Part of a small language model's weights: 3.95M parameters, 268M tokens.
Each number is 500 + 25 x the weight over its row's rms, rounded and kept within 0 to 999. Layers, rows and columns count from 0. Numbers have three digits each. The size before them is the row's rms in percent of the matrix's.

# layer 10 attention query, 128x160, rms 0.0811, rows 0-127, columns 32-63
049:486502482492516525458501492476532492492520507527481492486495464470502521517501540512487522440521
064:521527499486481451495508484496504504509467524546509492519563531513511504472493488494502524467534
062:487485464499461526468510520492487517484506488479499493493468471516523501503529510506482490530477
065:461503449514505543496494542521500483466509501493473497537432485457489500516512489520510499493499
057:470529503526524541484494491550489468465504527494476521482494476456448531502519505536463478510471
071:505521550476532507496516467496509544515501491500505495456507500488523509479516521527447478455538
072:504486509509486511489520523447499505537471489501480497532509504509498511479476494502538503540516
080:477450507522442517464497538488471526513498459495498495500508539465474528482489494478550499492464
096:541533517502490510524515489511502487501512512475496512537505452511514481473481524513510513520451
103:462484492455477532471491520456485481537496494509490491489510525496552470495508482511490512495440
090:508504512493469533458487478459493483537488502490581513491521506470513516487499484511512496501484
118:530503479499499536460514496478470503495537464518503513487503489497502487465456538529527494556488
105:512505445488474542475476510498467479504513526523500503536484488474470486537488497513526481537483
132:514505505480502519520499514530500521505498504505541526485461465526485511499498508518490536491472
156:487513507484517486520492546543505500489528560497484490494531537505514521509490508482485506456501
115:458519504479533523463468496503491527523448539528498485508472491496467559526517483495492481534515
143:456502501472443504506491489496504502490534531495476521458499505502508533477540533501498504499476
146:498494483471511530554513518548491541446453478489580517431498476519511522478506472512467446495516
140:518564448494471500508531518513491549449515508484494542468458482464519481505458510481469479474467
148:485476535493544496484464508467507475555457532511489533503507449516503500495485496491510523497512
129:503512501483512506529482504488441502466516481486483519495499472487525499487526508519483502539482
140:485498490490451542486486480490485452543487480490444541534503467515521460481538478535492505475467
145:486483511525515453485520501516523528501474561473499488525460476514449550516480522531583505513497
138:514498469507462469482463463488532539477509484535512519493530520489476496466527498513498496509490
139:485512489529516474536496486533511488494480569496483484538519524494516529508516518465470518536478
128:484516558477503487517489508494521507515495447521502507468524502528537508497494495549538494522510
137:520512552524529524528471496477510529492468502475469556475457533499500493488528560497460496515480
145:510487499519471502456470506521501516499508511497464541530495549478501520531520500500501525478458
132:503510512460515547520517542515482473506494515499553504526480515466473495531497518505488496535507
153:528508497523443498512494522467483481495483518493522502502468462521486507497441490491485460523473
134:471509497486525502517483506515527497470446492498527430531480488484516535462493498492432482461519
135:486482516479553489492514463491506499484487472524528485549498550496527530495500539495493463499539
046:514530488494524478491490491474510489469469506520503513520505539497499522500508484478473511461474
063:502487476493486454481459552496512512556451507491485471508509521551504462509534453502514510527468
054:503496470518499507498547457533486482464537540510504513460467484430481553533493532503457461466492
064:497520497485484496507491457494498488519501533512496512484529457502462529472496499538492459470513
074:479516536474507488516468452484509511512508509493489499430537495513502504485522516520481488465527
062:510501480536486497495535516484492522557473456503472517515501527509491511477509526474505511541482
072:517489495532501480496486538493486498470533521529520507586461505505504481504485467470532547517493
076:510492455502502513476468481461492510514525479512510516530503484533524476521534519477511543526441
093:496532509492513471509473522476483507467476533487510500475488505487494497504487493540499514464506
100:520515522481491523523457504554505505496518518497522463522492457555507466491506505494452519510509
093:462499481478486498502527464544504546518537500487506545460545524444508495530494510518528514467509
122:525514499494545487567519552555499485502555516508519534510497479537472528538497531471476555511488
113:514526498481461533491508512522496484543548520474497516498532502510487490540490514503510518546488
128:482512478454539539506512506457497492517491473546457493480452545504517518477486503513505479543493
136:503489534461512470502505521509483504497459480490509530490492512477514475476477491487472503481484
140:504551470529434481493509480441514501515507474521465466482559494510494503464484495525499483523523
134:513489493501505469520552509504522503562506531541490513521516540471480490476494509520508478528528
145:521488519460509487530456507508530502520462548481527482473507494520422534502501543511518518542484
131:489522475499484524480479460517496522542509481487511504433503490483524513482500471498471501547491
157:509482460515486519508506488495498531469495475460508506513484481492537476501506506475474489498519
136:520507514472477488504501473468508507511519492494465536483492558486489521506565551517479462526491
144:528517512525528498519482527501514538492504484537518506516463521524497533473521506455489440495539
123:520490540527516512505489531482478494473470497488520503508479476511534497463462498529512490508475
142:452508493482486437510503511531468556503478527510486537444531511488520522505526512502488483536528
150:502490500507489520555514506463512482510477502479439508512469500473492516536489497491517521488512
147:469466521522502496529462516500494522511523501462466536523485536468525495561513487478473529492505
145:521493526506521512472526488481510518490505515481464493502518514489523475470511526482504453503481
138:523482491494506561489479473488500496528493459529483527532499501467558444509508489508455473503469
144:448520492490518502515533492509474525469488488513493494506482432475498502506512458518517530525495
130:530508511502502537509521522476540440499528529504506515526500482495491497452511468444507479481492
161:544529509507517483495499503547504493487548494519503501515484503487523471490494519474484496510520
144:507548514496483505505455470510509483491523544492479517545478497552511541526515504514500548486476
083:509530544495478499486486519500507495498501501439458448496476484506527512482535498501503529498501
102:499480491527517465517471468497507534570479500502512521538526528531497498501481475483491500499498
089:501512496506472534502471520493509489477468489486489503475522483523521471465513513504470504508477
077:502509545504477533468504485481499502467490484496495499478489507485522444467499534507504499555495
070:462485486455489498534514499494498518532542507499499527521447487500505498486511518524558475523519
070:495479509496527436499477485494485521483549493534501510513510497497496525523511500503509526495531
062:510516481488474495522503489486521469471484538526512467474474499505513473476493521514510489518505
064:522511456479480549462522537439472531488500503496500496466497516540497513495462509482478454515478
073:520475522485478525473485492487483452466518517504504467475554512472484448469475538508529500519483
081:517518471518483531445559516481494515479493473517481498460489520493507486478478465479481467489486
068:487505492479523498529490500503526497509456533496509483495538492546468487487472499510477460529494
072:517489490495465569481495505469514503445537512508499509492470507468469477496505538516519451533468
075:484513476482488504483501473502506498484504511493501510501500497475507474533503492526557493488550
077:487514470514551517471485507563517494474481510498477494494475498508504474516519483508502511523506
073:509519455518450460475508487497479487479572520494503482519512525498530512497475483513472495453504
071:493449508477510457502479504523504521485502480494491531524502460464517497489492499511497508516508
073:494493493501498508477503497517457502480528480472476533486549510531506514479534463499519536494460
062:509495506547487498484539501469519540493420474516523492507506476509496483471516526516448491532500
077:511543501482465506462524477450501497471508529477486493492449505550513475507481519486454463465493
073:488506501524496522523485509502516475564499474500519482478462486517488517472498447495504495485481
072:519501493497507465505520523494509463461511490522472495460502459508519491485460522484493520502482
070:474505534500494479476446493494470474487484520487474486505505505549551480499529484498488463494509
072:488508504507491482558514489513505469557472513519540453490510521539494470466523473503522522496519
072:497528475528492481495512463514504492491536479472494496482455497469513464519519495514517477548500
068:498511479495452482484469492518502473455469497524519459531502483529566495525520507500496475507493
061:521497538472498473469489518482573518538504533476502488504510505540497518496474513467495537528532
065:518489497469488478487479507505518500481533496527548470483490551512506484462512479531502489486483
073:477529529504484510515514519503489500499471510475473530489426506537517500513504510492513513522526
069:478503522490527523524524546530504531508509466528468510533484514509509524521459497477522476505507
071:491513526461498521502526484487513512473548503501458481520535507520517492521455513517542533479439
065:513538486513506465487491473495472478452509506513535499466479480439515484498532463510488489498545
064:482476489520540529477505481494539533528526489487496493493519501507444555477512505507530495479520
153:501469483503507467533471472527501501475514502518525514534530527523483488523471450498493507486504
091:508524541507499474527474470484495487548488511447487472500521527561501477505494437493465492504477
065:536487514493507515474531503519529493465524538552528493505468469483523512506530527511526482491539
084:503493508498550506513499462470504508507525511546514487530485456490471511535498503506471501460542
077:483495482471527472508514498503506491529504500504522482529522527519494536508486501485499542454520
076:493509534541468470473496494459466496464492516508498493507471522471531480483483464478531497498471
074:493498496490471531518491509510505483488504539466464519518474511510482492484476487489508503522451
081:511491529539493476504507527493463464527473487509513489500500504476479480468489497491499491519479
076:501499511493506500509495499504527516510488491468517493467489487552480521484478526498486513462496
070:447533488514484485487468504502469476480493531506458503538543512523527498479528494489489481426444
082:486475509475531489553483482516537517512495505497521507491564469524489501511491488487503528475519
074:498510459460490522498461481498469503496534501501539505481520493488471540457498505469520524483474
095:521522505508456532491489512479506485519517514482493489501455519506494476503513527501505509541482
074:483519485475499491511527513463512523495441502494505511482526480554527528540475513501474484458495
069:475524476506490522471491506551517464470467522486526499507493492511521463520519504500467478511477
074:480505453502453499503532524551474535503515537497484505499517493491512504439518508487500477511504
079:573482526501535485510497461515507483515510489481478506524486486473467497481559519472499518477451
071:529513534488494479446450516503482487486502464510468554475480540507523495528533499491514520489517
064:485499534487490485488470447497523503504457506498465517447512514503524489492549463520539503490486
066:480496493521498487477498521497514494505535444525494531521549486442468532495575536494487451463500
068:533496485504494498455453479473497432553506525470567515496466520546459534502511488489482473494537
062:508485505519517524498482483466530548563469496498484507504479532535488541555539488529454524494505
064:493495495503517453488466504528538455507501504514528473515518487489479503526509523514460477512497
063:499531487460517517488461476492491484529463486507481489560504524565521510443535516497513468494498
073:477506516437507502498464504532484515466478458539504479535465475535511457521499508493523525484525
069:428460537537523469494494504506488491541472511505503527522494539513485511541497517525445510489495
080:530493482537485544491488490462533448430527502521497531488505496431512505488483519508473508469485
075:520508503541474525485518481504523489520528516490505523503495517481491510477494534499483479535502
068:469506503506506518471489485538513492475484538477495523517482509492484552526513522519507530501472
065:510509489487491511493507487549499501461509515533487492475507549482530507437501539487470468549500
068:493522514490484498461471506506500482535495457518525501511523491449510489506531530512494498529479
071:505524484525477536518508511541467535545467507493494451477527536513480496530507486522449517508498